Weights of a small GPT-style language model, trained from scratch on English Wikipedia: 5 heads of 32.
Each number is 500 + 40 x the weight over its row's rms, rounded and kept within 0 to 999. Layers, rows and columns count from 0. Numbers have three digits each. The size before them is the row's rms in percent of the matrix's.

# layer 8 attention key, 160x160, rms 0.0598, rows 111-127, columns 0-159
108:441559515540479460475453544448474471560479465554507520451453478479487524380590519479542527499470472534445465453470450492496453546497441501495509459460509442518457544559476520481447487485456513399553500496457494469557497497524433515542453445548584529483436473507523467444559509490495484564550539466519490460484435549428558547489507453543486535489487479494513437438481501509542508486501456552479479541535458531478508574522547444496497426509427495529552550478478558494564503507525440
108:606498506465606508464525485546473466562531507508492536424521487504520560517497566500526522512512522519482467491509505541580488469486584431490452469531530555522516509489515458439381486497468485470531439485489474486455598444468479507514519522568490489544494510463492636509483511456516499481494549519505501440433476489488503535492580572439459538543561484542447522478495550513521512442484528475535538526499528441436457514470427534526424511511495543511413528478510476506484551483468479
107:512468531571449440488474459529479510448490486497486519504446527509481447621516572518473544575504515497475490514529511411546453461536505531446523472472542500456533464462474552493548467553483564493516411481480488568545580525426514455529472458520404506474520522524555589521513481472494457501489507520477532506520537500543525475510539521504445445515530576475521445483439532523466470549510538510471562425518512509533521482485533502491595533482436493490420581464419512536521448530514536
107:523505495560467489542516457516551507554491438515432525509510592519514480501450519422584558513562380506481545496509521437533510500515465472577524493511486485515522513570470453563560418454528499464511497542449495482450512490524458436484548488508463557519502541514485478541483568554531557532519543491479519527568467497551501482462539464437522493490477454505511450476501473494427477492487462532479496487497538489467548508534481504505383436388523474404502525583515541464548503461518472
097:499558477419456555497519476494492547529476517424469475517444503477426430529594465469583484495529564477525506492510474517481483419501503527444481497529581508482543470533474444478375516509483528539551522481498500580448514484481521507478497461471458512498521493500482473553514513497456494444480465468469503508527444506459511464516518425477436518449534536535570482452544482590446518529464437479514557543510463514518466472497509616533470505422525548436542446510592478550477482528538484
108:499522535472476536496539502523490478552530404514485438529509419526433511531501576508540493554458534519537493379543520503528560422499521496482500548525458443518441473554549590517568526457467464509516453523496447513506444539479600506489525572518482461467506545436458490482463562470528497508534471448467537429530518531572545490513549593508491550470513505443493505478461517477480515574487529475524482533481511543421435536458508519441485545436509450509498529531539539507493514483569458
108:451500491536565516480556555522570494501551560530600485517514611504500488483529462421433515463466457490455448554533536557470523476423501516498450472467484480497546459549494483530541412460503535497566544542519441461518507520445494567519484454468438512409428514493492492459554501474524487488557554542451517511471480511477482548477557581491461537495394427526531484558473481501460542488554504466520463526480505491525439460487486534587519503492442489502479519448497532462464489505482559
114:503545492493556506518536472483588482468516624599491496533361446520471466550548497518489574510555533523531555485488480484454480497459475524543580489467449454519481516493471493483564493500524508514479507524416484489469492516416521452495534583506529531499443473493488525579494494460456518506482502556539546487524468531533502548466533579461547461436482493545528444533497566528526485565529451435524562453539491511528484493538539411498431477521516522507547523536491509499464519571474461
114:499497475438523477542513527430584514542508511505493444447566494470473458552507513480508574470512524501507526578474522570490513469546507431537517562484529438433548523529466552545452492557493461471537435493511515472455495539445512526483572540443545506496445519504516491538505552473505472481592522452542414461524415500527510552529504483511508517438473506575459523559537562488494455473475536457493433598534453451458478486453408427469554474470534498501500505496514514449537531432468475
113:501538554468527498512499515513428494552475554504504422526496568520497485500479456502546516449523511483464563593495476478528508584500374519443589527548545461522512506502566478554477477430532477443504541509557517543439551512480480532480475476507475461525499519453494512501456508501542493561475459465521590520526500499492424461473419511465546495478552559484568504502514536520514454544534498501544417513566499485521521545527533557519445531501552544526381601511515540453496471498513484
103:523534470486514567417420492425563504467522507475490509485447578504443407507512513486511536475500424502532415477482494548482443505480467481418567547490485470508555525539503472477466513474518494534477552431488528491493439441519473444498465507519515436512555499477478526489415554461552413481490575447473513498511548520540526541575500482440564575557515476485534487473457512544487453492522557482457504513514583476450485489619514512460505536515574528528493503518538447493484486513555484
096:435522478552449498525471513464504503515518487530468500520571491470505565454535552484476491543541518427502451529563499517576459506540434455492534514497526562465478489469493548549519475460442511496524470549512479458450541535467463489553493549573504410555510530497479513564468517519446484443490490488444568529542525491431567488534532591494502539476607510504511628477535444562460522536485493516542569500500443451542515484447534530470540524501490478578510421522542482429471532523483460
113:500628519386588438581454538495549466501463436525529529445493515512542487483497542489538472504477490427507546528451518536538487486520490521582461503551595507458446480446568487524480508561499553501491543486487494522535481475502556494507514515466568539491502439528497543568496538422515532500532553533506544522480487476450543492519502515496542499450520499518518554519511397471559491429586516500517541466527465537560502562568501517484531486417527479444504504464476428511544511472487497
112:532515498477469451449504490496536546490484537547431531492464466484471525502465528479525447488523474469459468507515467565466525512503563559531545482545574486515481520514512423543539521535499462489500557445531567490517493526516456601489501547491489458472465597479501636486440465460547539551502509554473433550491543446544488469428543496542530556567514482456470439585493479424432481467491450484496499527561475552533495500505483510480570498577504532491464455489528423483455444503482437
109:521477489562438474574470555554563447463485519535557461453535503526458520458508492518522554496443467511515531519544552430426484461509540563392512512571499497484543460503514476529412484458447526529506475494462480501526536554519476518509495481394503496502464563490514520533506492481489486518528406520554426500518516513496467472509519464488489459510470449472528457425477427470502466516512542493506424540454493482486506567611481432470532491454487563572459475487493506575398478464491481
101:497543510585451456502466485528502505468587592517503474482513515498517484427536459538422518497497505516503527523461473476498457501532586458581426516487573499515485501532469508508447587469516552482465464529453473518546477549454500435433530450466463429487518499508491514462458474475500501583451523479541399510443470487475525444537539495449463453468534526583516515498482502528537503465489525428524484463570502519505494499548438502457548477550499428531451496568522599422523493452472522
111:455540543526471527495524518456553506532473498549521582548456493532516484457431557480492481504500519510394491543506483558551502509530502502468442448525505475451518491545513489478565501498493528513447467447514477508494473494502452436508562539465530530479576578541505425461529469492484478540444407483505496454507488442507435582523504601578523423413527508550445505560500565497514539574466497417472564479546498475524455489453555501504518445521517447565445483526515506546502553522474493
# layer 8 attention query, 160x160, rms 0.0605, rows 112-127, columns 0-159
111:539524490424541488503500498574487488483584521523453465508502471477531504489487514579535417477514573434506467532482523524503478477450561491462559479462562500477468427504416505501486507519505524498472483515513506514446456569528507511507462492469559488541534410446552537479537540542551508534473511530443507492502472510525488534478493508585405493488430563591479504482488471541498527397455428513584548491524472480484536479500456520484530515445489478574448470543536441607513534564473530
110:492547479498492546476527504552478496460546507565471445522495492521517545564521519539466485544451504494527545464506491506472405490512529509422488502517490482513555540480563499497506484509553584497509463430533454566464491563482464543521480473522515555524498539492552535417494519423524505535504456487484459449552530459534519551451546434486532498564472533479536479563547529537471477529532467537481563439484518489540563542473481529464507597489448570435464620491423553478510435518565575
105:461536474499509561488497509502510559523552492565544529530556563504529534488499476489499545473553438587493547471419512433479515454510456509550463467495499494551492472519469478544467491455494527540476465487559446567473507479530464432564582481574458535483518463458493443522474547516456475524481501563488507527558487371454552480481477461512523433478459455416466477511448501438468446477503509497480478440493479458491520472567483496516423438430540527429472468500566561543559452488506488
105:585474531577461486558518475401481489520448502447454502517525603510465475540544562454465495473534470503475468501511459520451513506475474574499547532526515443455451518454508501513399446417461549516496504426530476480406496538492513556434563548496493515539577491442454456486486523432516510464463515518503518454540475493471514516472548514515500482513502459477582474513500478546431496447493499573496517500523461484523531523520495494475463513483504404443525425520485468530590580505557492
105:536447519460473527532440508543440484455528522513470538524569459455544529552490523470443456553521440474549536421569474503514538412517531535432481557522423497507457484518543508418515472539458477496461529545534445569466418485470538510497499511527475501536516475480505519556428491414538461523499532451467438475518520527514482480573529527451473464528497492503493454424466533498492463508453456505466526501486463484519458506419463499564478547530513463513498489491621473557409412481502527
113:483450479536530558446568557499531466503459602500529480486468516480465495447516597432475466451454466570464518552485505536507483515504470511482500473488555530517495499551482486490522486452466447444483611503520502485568544462488507531595484498440506473522472481491558549478542530487541487570447454457506500523488482493451501487526536482552507557513472426495586507432449534442465466484514546511516508515466473428547360455538521478543553524472474500516425438524454482468487494438476478
114:541546449414500414467492442530492555523514495538450430527468503517522421490455549527484486525503462491517537505459509456540486544459495538423535527428420429490445564461478474515501453484473480508465503543473520565573439447494476479527504526497495515451461477545549519530549488555491508526500465458488527458490573491521569582459485544409481458526557470448473531530502553473454502527593480431505505487490446475551568483490486515494534409451486519476515493493502474500405517472534425
106:460522475429525512555472544569498484442476478450495490489504513438474523531551490516483584456460504521453601553475470517526533504494412462488562522516517442570468424468431468529488492491496456514555495547478510391498458590500480469595552510509552581481434449497563500509520530451540476547515519493618495512468484501519469519525508491492538480506495480543470512482491501595496459552489501511510501530524488473481451481445445427470548494518545461478527474545536400515538540525518491
107:500482516455541473511576526454450548558484495505532450453498505491574531471478487513551485460480535530511480494487548512553551523564523528462520502486489413560472502472570517496479494454516450459472564496531473364470504491520453540495508566469465561472502451471512514546412492525539462553520441442477551549485430480517447520446516559503549478513450588535499504551426517540450504539544515468510416512469486542495508545594485511479475503511543536581480519472575502426521456525536493
103:516483521575504389456520546520402415448508470464450474520582627546513450476515462479500490529474511536455406492488455451480454538471578523476460520463503490519502514510569483499413521515532535531469603501441559527479436496573495570590536548516518448471518499441528471510474462524431447451517469499495453448519485501459540553449492510499512527529462537478510500522420516534482516480471475541483500497482507486495488498534443484513440540528523457500447520527498535476505553483472484
098:522497526468472518529521542476571453514511471502474529507526378513541443550432498520437401524548534501466414537547501549543472452579478559477466485536472459403534444518585486506503509513443483456554496468507465490474484536498485526520560403572458439529503481384502511498493523415491542512517495504416522487467475492479526538443495487496535525470489538483546525470554538527506479507562570481535531536517523533546468566541504500495478512456505482515538440563561504455483464488513496
111:548548536448535512578442470499526571472469418463512580507434546508459517510459523457563508478467497443552528539509551539472527484508557439512468459427533507415489485514469506450423488525503527487549558546504448498511406478526445476500520588494476482504523511522558535529541537514514506556523442491539584473466491442463554457469545485477534536504515495597544547526468482443464533439497500529528491507560501525525523546487555581470553525420488472482527540422495483499539533528512522
109:594480531516446410481519441480554507560500447514540480574432491510526532480481511462503527547514525483403516545532521442486420474480505488513502472513488535556456449524512520514465550530502452609483526498550513445535479479520486479512457503543495532547543535508470630522506455565516547546541526563460441487510527539438546482567535547569554465513527515530493517511524490506485480445437442480484476554416487468491509503507473575483488522507543525495470504495504429425472468531509410
108:497443468417480481497528452501523469435543498506504497482468547497511521489496471502505534507464538599482506473571511490506549518489537462524505493591442492451501515537549497501469514495428534536504497491549511419513542533506528530489469500443456569449484497466454521566490521485521464510554534501498463528516432540471529513469512464523540489544543448486587537433422502538483448565478452501426530559545541448480487617438522507467480483414531479421477553460462596546450547532448544
107:449557486534464448431552423603493514432536462465522511468558520525461501419518455584486492451504436501533501578478488541483446485510552582546471495528549477563518375445506543453529494524405496455532517564501467441506523548526527501486554446475454476524494488459508524466488560469443495576497454468505459531525486486508528496578518462467537481483492509502494532526468502476443446518519466392448486457554564504530466491494451533446545490473526488490510505526460522516534521509518475
104:500584527465533560448498517504528591526548489595526480561557506508536457504502513437507474581423496479521467495561504515493524460541494528480493458496486528484499482491578490500515571540498505477533476477343524511563530442474506459516546447468524522457551578559446493433513529477420517544510537505505485473471515442483467512427524542543557449527503566450449498484534499576428524550492453525522507502496515466469460508477439473519538474507511471502520429461506520578541480500446483
# layer 8 attention value, 160x160, rms 0.0715, rows 96-123, columns 0-159
078:474567530541545481484559527466489474464508468402507478480494505563546473541514533502461465498539586538566535504465477461499543418484510550516526525526469510525516467530456500457442481462456514485469509521444524480409543483482442474498448566442492493518519496526428484445509536514441511566378502513523566490536429491495472506555460525539512462523476458574494517569530529392488515432502473520460478536501495533415500529526575524468494509445498448495513487579541474515413468513504549
086:470457513515497494529489489505483461529551474626490494502532505576519473545584527602547472486489511461440563489452535463497519438507502490445517431521523534492435516473448469498504528521460513537568533497519420491511451562436452489527471545472510598452449455529495497430454518459433528543489485478471424512516464572536494545531497468492466555500513547509446444538495519508541544470455506534527439499507496559491481479539495462477458473513477491443552530519539472509541442586612484
084:433445575440468446497492390522511479533556488401490552468466523515442526479538449473462524518438535511487450494502520433432584456458461565588475499487492546477522536461503445499456543503561516507504492407500406527504535518515494457485455532515529431466523515498504536555556497473500516553546490515537519467488507510529452586483490575482457503511498515462487482464573533452511531569486492491479575525533493502526439503477565571469482463445500516510468467460426530494438498453506487
086:464448539478559520534612547558411503447453448446524532553571445486541549456502431438468491527514540429478542494511541529459401472532500470511486549442466455538495509458457501443476500467493462459470525489553419476405414473465471509457514511485530499433487587533530519584492514484490481483545474566539475468491511593472536537525547500530489511514493536476485555494575498506417491486450450504519553491520508540511495495506488530502506520473504548511483526416511539553515506504486541
082:439485477510498496516451517596508432514427523448427455578427509431516522493552499511435534427520474530539463497518542557561531485496480517491519524493489506526475453449520519539548521542533530511471520462488491371500469423537443492491473520477507495503513505543516483482490557475573485470461522429534426458513499465503500401500535447495516451533472491503485549573516545609471471538548497489456577468483440512533493479557499387514509515437457536471513471470546484535499510491524460
078:536495451521401447500529479496441480477473500492502510500472524461531484491541512504493519531410530569530446487483544576565453422498439526527446520490452564503465562481556414559484467471397587490538422496529491467403528508459526507539491479455476543489454500474446516503510493516520509566515464554482488400464497513465466420435471489467486539474453524482457529515521477545513539409574497543497500485531537521475474474524511488521523546560564536492476486471472503580525561494523475
081:582521420543531534543562482402533448497565468504382569496491507431479490496535473433488563469523492476520483531490453557477448485496542439492522577484509493533439522551543438496488513536463445468447448515547532582452539524565519508505518459522456526482484534495540510532483487534502526481512458559502491492511526531517450439587527498425513538491509456447507511570449451509534539492489502587613528468456530479500501481502510454458443482510473460537440544512478486507483479480439526
080:460475440558516555515447503451542525470490466456478434433495527459511555465440502486459576547530558514528555485486521523439469568472477453539550375498456522471508430494534501493486468482514417457538487503543464547492530472465556508514459491475514523496467558476470559493526558403456519524496513516555533559477490488503516522466519506501500527402508502483485521490496541493519478572467506466545488490506564485550500485480529519492473606518487441572585500522418493481605502483424521
085:507531445450499486431470525449477520531520518475533412474456476509504555551483446495563496532455389501473462429525508456500546501463508499536527445433503534549495561536496545585539548538494451488501514396584545396502445504487480454505491486511448523507514458470483502445453575437437456536423494498533474557514510504464520508509434525500463447538538435499495510540479501476549467496502509492490467566420526463428519453483510527440560506507493520507506427545550483532521483473559527
078:462518477567458449528529493562537618511530473517456509502465442538446545511480485494460481456556463475515471499482464517508510494470493441482523470601503504512464469575517497462539534498440512462473531556468459465529520502499497513534482445474526547424467443496500475564564533511540470527480447490440496515432456527472549458462464515477491464547539478560444496508425536522435551460537467465518521619429524513479433499476510506473545526484541452372522542497535553552495554488465546
083:502491533524598458478452505569512485523532518443475429459463592529422502510542508512537470512493490501537524471540489466500494461536511504446521470518498518543531480571549457497507484400459470538453510460515463524498492520524501508500570487484494518540550602456413499511493497446385549490497506514441492492426497508584495557587496496499524503497490503550532542495510518505548502483520511415403450412502507480495458532461570512479551415522427508519530536449530530493547431492467500
081:453554496523538558487451480527442489550497516505431549517447531524538502535542510579508568463412489494497518555536514480526526570487493497506484471463500471485499473481498492526557539501481491551485510538509450481525554520616457543489432509497508485509456505469482528590473445469395473486506515482561460536450516570450548535529507593512578469467575502556511546458562548482519541453446414495540479516432463544491417467521523470484521497485540506480471509567473432497553483489453551
079:467435497530522501515427484507450561523519562532527472526458518411534444542486546514555474476534509565473457497486483567462547475474509574520499482541479447508534512488500498495470457537486503488465514495451582550501574553493488472536492534551555513512499483545534525488512508482588454569504476456450586526475470436482530512505482515458512521561552471575531459532436590446501549447486484505496525564599445463522504452524433476461455541468494447492526468433484448469427506476473583
081:488527568471574460495543534485495567562467421441530451456467484434542529499483542542568416475533486603488492506485474467511425426476454559474520526529506411506457491522466463543481478489483495558545521562451443415564499504482481495475452513537516513532504512453483621465540434510511440435499461445497511463567503477505466514536496513484443506511478466530528519544478395475456518508468474482515481504467492464496485446477467424512442488453504477560495474459478483488509539569530524
079:473503488445439409495453532453478483511517553560476461476617468515547533513465516493548589529536482481508536490506522446504486488522531485488531436470504550482525462456430369485491539476471487508488512480474527551559507497505539500489498505499558485485464527567478445500456491442512430485496545499559507451390511523476456552493465551514587443490488513575474493509553419547512515539496486498531514530487544497486550434490563551481523490443560459447493446518485506470564520499593453
076:469508467448502453482541528489458551561495480491547467592493558504545461447477454587592468484534521535462500523460529535507466484543533489517556535478540513501479439531511536503461540480559529548474516426451545477536560589563461511494465510555509512518488508530435500520550533478566516537599442510455479496532483564527449510473500450523506557477511510586524464504416455506469519489487569471486576488526517465544463517470403471462524511584534493519537477536503527482422536501494423
081:508512473446474550525552495463519515494541504558494449413438512490574434518461480533425470551467518457565528466503525584512548522504551530409497509432510536485472509508566523457519446564538530531483461487504429520541435536521452447497444498474556536474455548502529461485463413519557459510546493546499473551517507451454529558483495455420600535520527440498491546448502482478482487461531499432520584551475495488526517498482536488527436503517442527562523442482434467495532490473490544
082:479497456487506504450464542532421388405517509499493508565528481566535535502520456527486471502560486482443509505557501546515533483518490509581523441516502465483448451465469467482485490503495474489529461571461486534463463532503500531497530524535526521490536443474489424451495532531444412536503493494493467504544573580501421489490544469434532453565478519538566497548605529425468520415462510479476460472422517516462487494431535468555496532489529492521534546456497457517570474541578474
082:516468501527485445538471501489456543535530462413523514521572541540513434442569521497555517547471469486515544485440514520451505423518449477464541511557494555538516434519441390479545475526564452521450503536461518504500550520507471489539493535448536457403459472535498524532486464520465567516497509517483530551546525565457533488462564493513508528442470480494498508481516542562529429509466494529474482480456450492523546521480557561544519577510573500492479486535468541550494578427397552
081:457501561458530489482575396495483543482513472519454465464524484447497523568585499454516553473458473493449505500475493524532554480515501488499496515494549468468417536475477548543499418535435509497532505529500535525546509580550516531559534430550505492419537467515543497611531530491586522493483538577573507501513563508510535489508503516557549487527473518498542448479499449445513517556525510490522464449553488492538553483513448492476461549506457521543534437563543476456446625504508496
083:453506428470437491411500486473474430498509493539502490491468527489561547465454500479460486453535622473477572473423509538503456427478447504503538485516508490516491468548505489478474433489524533525574558446543457525465476509569562497476481534515518474564445534522528478481560478432516481410408519467535551529496487533512532504466516471522486513519490423510461477584501500540475468479496557523428469555509540531539471519506480484461561405487461453495411509531467545463433497487439501
076:555473476489437534474479544521523511529550466532458427485444499459492570586510516481487540490484496458503480514474530549522416544539487496457565543472452526529472545492487519444511539522496519470468496562509475454526515513482519520519577454506559446492424498539459411522541502443530534501451447534526487500529517549519543522506556419436549579446543405457496481514559492421467519504574503467446510530544579495563472501493512496505459496567557530488484527481579493532431530460424534
086:486454462453482493495485476500496473482505464459480500528507567492487496481456515561509496491481448483560513518565513542540507524527466462491432527537509484459457487482498511558510531503466538517514491491476546461468532506622486465446471452485555515596511547442530471546467552500501441471429537531463537501526489524476542606479530491433503435463500471461531400491589540467417585443530484485481432554548431496419502476524555520490572574511532450503501516467463512528497528581483438
087:496510467473507503528539505600490540468477455508437509558527466476495563516577485491535576530499520489534496490474522553522512437540502552491528490513559448460470483468503483521520509539536475467474572551567448484486525505507470469520574458482480568502524422413502489496532441465485516496406465590508522475460519487464430596485485440454485508551491479478416511486524590521456493502548514538482450517582467540439505532472438429481480466543524561492501439510491517475497478543386501
084:467498484513543472502514500520494539495540543550526464553515489459499507559448521529517509528517426528455498519491471504446513512524408497407527481488500493530458528494556522423508541468477426515453546554566461463547477430541546489505501533461467494510500530476528485458501435552501494462508539584526522503447496533556546481494500461442534479554450524464581479467499511517486508439484558519455489488589580515490493454547511481484613460520402492414496482587512486551543552429415513
085:464496491438464521578519491500426525435420550511465477457508548536507578549443536500509495546526539500527597514483587506473506505434480596485537550492450493482472501481541493462494423506489593425485461498527456475469503520464523479518495457515522454465521547493460502485623443523436488512502502483417408496558528482505510498506490536466481548500510507518496464495499517555461539498546450464594531503410532504465510469503471481524514395519497442532535499537501471441466502517528550
076:497477539481494468469567456541513507529474497495507482483477522449438500521467522487434511397579538568521510499405473446499513483494559509521525569501426565544431529488402528456476530495462427499536532484448573490495414533515435491550451568427464583541517522474491486525487525455499531472503544462525497460446568508381501462506521549488522486475515543485435524547474465484521444502514472571515426531473486523541502501441481516480444495526523496483450557455464522554473514514486498
081:526476513514507524507473509447519467519494486473481426504512501588535451518560510494582555615461551518531451514578472526489463557510477545541484422530461512464506464448512467502518460520459512547488517518499535553507467492526497523484446522528481505429527473521520483491423557474509510621537523444576551524472557470516398476489562550462575503529573499537524568455482520530505598534516553543472564592493502458517498535462493495510528460537529488480539527481548509518500459562454517
# layer 8 attention output (transposed), 160x160, rms 0.118, rows 96-122, columns 0-159
074:519522494485559531534501463584572566411541503575500583450515509454473494501516471537508542479544491383501485445510513524498440526528464469459534467471514527536442501445433518494554472497458557469486481506517591545536514538583515524512439437534440577577519508499496553491498474547572485430478443445508433472446497528463450468504490554460497501514491494517573514480496501538543469516564498534452430510483532549519490481475493496498538485577451518531503560465449512534450538533518460
075:478435522463507531530520463549539490464435496457531469516576546464489491430520494483482466513417580512557463585492445481549452466527495554518473449476472506505550461516489476551573528412526538492439507479455578508502514431556579453482529501497510420493507455435440515495432491550509541492469529535513498491414515504469521457425543535503556582510551527560460479507527432512534488496482469482506530439563494530417470427456507531479547499530529523476461497458488484475458474468483438
070:545504469522445534484513595437459550454519478474499486487505495534467480516442502539503475394520461503519494499477496464470508579513503508482439566472544505530431476541491492536571427499494470490533495561526582510507589539432488512462446438470540551574501411549515481510510475430520504489523505499459460535496496483484494532524525470519552493541443502511429452476478531523468555487501435425522496529569616381504426546548463475500499505533489523505528486576491486460505531472542514
074:492524435495530505499509549478505515495546512493507410486526432600506515424506509497505489463487432554514508445588457479506475533426523559522437468448538519527552469470462494470501488552470584495474500487514533517541524469429428528436431592504473605529498477523489463513536517542535535526454519450515536523503519509426446527517493522518482521506422507471493539564490538460542497518489466476528505394477550472434484518522484456434500434531540508466508571539528434458564483485467554
069:451537543439477546507511466543440518466578477553518434484461457460531480475473537485548471516506453551510504574444542484539549456472481492573540507541479467484574507550516545447482439494496492519482492502470449511531469516478524501515423499547405513472533491474552529482439451471469475477582508467452543504565414521514506487452506471457556541475482540457526485521515568494582527493485472483501433565492495605504558501476430555500502432582455482571481542444461456538529482543518510
069:486442428564502504526564446451461523527480477509529475431573485580450417436539523523484467516501474513478478496518489453487488482441509456487506533516481566549569541538448506492556477508534416487524502491511457492554431482562518459592536529452423527513497527463534518507452439505475526488461559494538440469555540498558506527515467447526476487558513535455497415523592578548524527557473568485505490456596467476503511518456502543459523498519501492495543486481583438469475453511500512
074:489476467511490461479483438467529549525460521465482487539556528542557480476505511452507457418420484458483522573468495474464570462620527472485508478593443534511508490494519455489516489557526495499513489464418495468518482414460439565548491537491435535497479528525489537452587557453456522435469478466538444459528456533494475540549494485459497488502521502517442495481437499519431501463520553538571505481474423524547532513438512444507521518481554474415479439493504505469544505597448527
078:473455555517435497426519517462491515512506479462508555523541439509501460518504513498523559524552538549519520475501565530521516486536489507461488522515482507607401446484531480468484523462492540536463469515513512506512498506518402477456586546523469537469479461459474522518509567520514546513496523481459490513501403516477505486511484579572566370540497455479529468544522468562456529499446495611477512552474527446486512574562552498468531481486584570500421477491541491506461542439481519
075:465473556550567489511517427483529532491514503453469543507527520516503505546517494536475476516518554488563511489494467561493550461494510544452492518516450527493464536503453507451483496429463502550485465483493491531477539518550571434586519548589451493446532513574538490498468488463567459520493492529523518461459438422547507474535570477467547483484481463562515511496492489511474512474609460446558606496512502510570543562508491587512448423515358480551494519476486500476515448469490461
070:476523487473573543502473473424471457491495493544534500469521492397563497527508462503515519483476560507466556446526490491538489540537556552506538523514486500437600507457435468516461439471614470456487493495531509490494498519577522511516527497532467495492457485531489422518390427536525506486496521470471480530569508458526476537555469512511450478506533471525479496525474477519559467525492523542443474422535453467571526621511469440513544528509487517598563442564486480448538540495539478
070:522508597528507520464458464544504532509412479513482502445482426492490513579536552512512504375462500542523457498501494540489478507464433475504462485481542527483465461497478541522448521444548532451534467494446559528576541486537542443509516514527533455563483477560471468523491537535555510480531411521540518514548484433467464519499443472466550527543467506527447528465469449494424459541496527464586532543533429581536548447515461490495456532524570490503444559492532528525513546455575495
070:464529497454440398517480500530548521498513505486494482490489549501476487503446511491521423530558497562630519441440492543475431476509485589477590512512608524520513462536452442476533464464477544533532510511488506532549584418472467442462532450540467435495541550553449482483551530524504509443557484482491493516506449488501419455558524498533491507507475503479499457505538534498528537526530527596440495475513456509494468544448511504490449496530493481585551525509494481444470583527531488
067:498541475509493510499528527531528499469507453542501558528504475402487522494544389523430501538507502451539580486486578507516448502524497467541461443497401441447482459545498571563507508461486471465518524536463404525430493425510555537529528409520486570523512513447501495552495483447484427494563490520479442492536515490501527537555508510547480477440531520465496508510555511508565460513501479539483456375436498559474532586495474539581544520494509522473503478533473524539481484534503488
077:472558467512479430545526512570487529524518540496557517525487491455478541511486533481476539519520438498524553486522592473501500520553545504462522508540491540504516514481523528466502507463464444469582529519536471594446540508479528498520438532504464427462537557544467436488455487525427442507467427515521454523518554516496593476404526512486515547474467448523593557517487582597538483496555485530495496438445499570434543430473518502495501518526476427465500509555498513550478481414498534
070:591447529539508507478490480544510530486509468485561508452441515481506473520524478465438437550501495519548478455469494503494491429492441604431479540504535482532448517526546507561523500463577501566512515558534507500444505545489508541386544492423424515451532539491486511496496445472642521546491524556520519569475532498468488431583508479495469546541535501441526461493495481497507514475506473530484532502536477400525455442533501427461504475462525525497421513454468487472508441463509474
077:552477513511509524471481543538557455511502555532521552551476460488445452530538476486473498524496487537514486460489525439528538553509549490472422483504531412430584547505431500591592470449521518448511481545512465538478453415488547524547501482481600468556499541471436514478405487510439423537454502504544515508494487480476574478550532533479461530497502571522539484520510534492569516538534617492465456518478479563482544484496501542501490510466499540426514495454460489525438446511512535
068:519535442467472452431435494465488493448530507523536512535514526551450525466478507532471505402478489564487482514458445452454592459552442524545453492451495510533524534567492473505490534535427499455536484506520501446449543422495518485455556446567494444452489497468423488443487498433556508449563583577464534509514507488496454443490535506574536495487434495412489524515512425479533434512443495577479511490447516537455541487461484434506523526488547516501524479550467487470466508560456509
072:497502456466517465570479504540482516484543421458537489510499493537479484507530588498559459539437459477527508492485480516483448529414538501477516504426524485437486467514510511486498508474489569555411519557540538484554452499471523475544476501455461541487573491499422587525468420477511515513514495505553464432527491449453481469490461494512468550431506521543565440549483475529516517471623524493495543463483483578498427384489485504516550462439484518521456468459533495463546515528411467
076:574500510439492419452470452478535504518456513545527456424498444525457517505506446526522486454580590559478521438502469520586484464522523514503458539490517487441560436415477526490529503501568423496500536517544543440576532412494492574502542510519544561480540521461516479536526469484525520481452552420491475484488472562429481479542478532524532475526506495509514439465536567501457530500530507609492480543537547447474516572514476487523484468431535488451535491472515553502491530529508440
069:453522449482525529432406521542490503540520515545484472641435537520551483527553538543456522505536500540524468500529466459471524500413509559544510520543475486484514513513530538497513520486487424533559532459524556492481487521437478491554488431453501530498483501569477554527564523538453523450496503453462432567537574510523559489498539434533513533494497452522518554513538519498538551473533509485510467500436519450482425605495504538484534485512492436488495443469488527429501377538492501
076:512525450532542548535526542514518532448520508568553527512466488498555471486481410460538528561522483516529441501546570478492504555593550515546473500556537486563439506512479474469526576508528465556460435494510536492588517508548417465440471489621490549492561521448503517460514527415473476511496517514500563482533469519519500590549508510410532542472423495497508495450475480495528444447462439486500518556496486460468534478468455573552502520473575549479451488497529520489506541462487504
069:504538482526553624519427452437509385470492501488515536487485528549527443500468450510549532504526524578571507529501486474496534498538545518492411462497585497519529458518518463442482511487532504448529471412495506429525468452506438444460521483507451496504510531465452481436482467518534457446455561483532500514527529527537503472565511483559465443520449504465534590492530501511460441478500466443524451492533461452531551576519491481550552521458505454450433533551501521482488529559570497
077:503609492531504515481530493503514501462508559546514483522476532432481501446471519508532490572484540542528474450538528488504419511477583510501545532411550497501445457556503501477429468529476521458571480545510510510565483504492444558533517489414470487495578568491491499459493482452488476502531513557523496531545556341541560530492483560464534489484515513576528460532570508491515519510528536545513531499487483535595477485447443468494548475554444502559521499428489551468468528489450528
075:514588432454521574473465502451483442492482434580475413501521541505546485504436498534463495477415536532426511472488472457532420477406513528488475500536507570421510510481497495474456514512519554488492515502541505530512535471555409484542449494469454502507550543495502533500480481444408528392479528495534431468541496452479474534531524455483530560464453482477572554437472540454532526465429466525502505429492531476493487503506514521535513500495522463501504568472538490507494497416578524
078:526491519439444491486517449558506460494518490495459492509486452451563546541479455484513462457455513522554485469581474482495508423505509515529521509528504488441493504447489455454464489516497488393556436463443528534519517493461491480481549470558427538432465533428481505528479546472532443560531533503535475480584550554443490524517465505516507553411491413572516566430517507434496481478438562441501529529569442454560505587516500544526512471497552482559511514511543511521454555485542535
074:446560437508523503480491502494471472500519447454504595504500410454465535447501527452573508544508461547475519451447469487533543508506453511443525528543585562506474524566486483511526473437507472562552557434549574513499531512482467541419514473441464513545490400463505474504491493513542544480472443544536546530471446519490522545461495467537499514456486499511561539501510482480528462465408495477431447428494496538503502530476502515531533499519582472430456503518500515514528561572390466
076:475499454517512509514458502477489510541489467590561481403540540474537496511516480460514467509434484455456435538457556499512511507480532506512494474488482537575552417477524469548490412545411474508491545546562482506505452508542461456548488496575503520539503487484533409479505590534508502522494530404486485507559491440484508401471512485473503519598481492534488418464468548499484479508582506512517494528419524551480537526551524456485580479495547459495457472533547529466477441469551443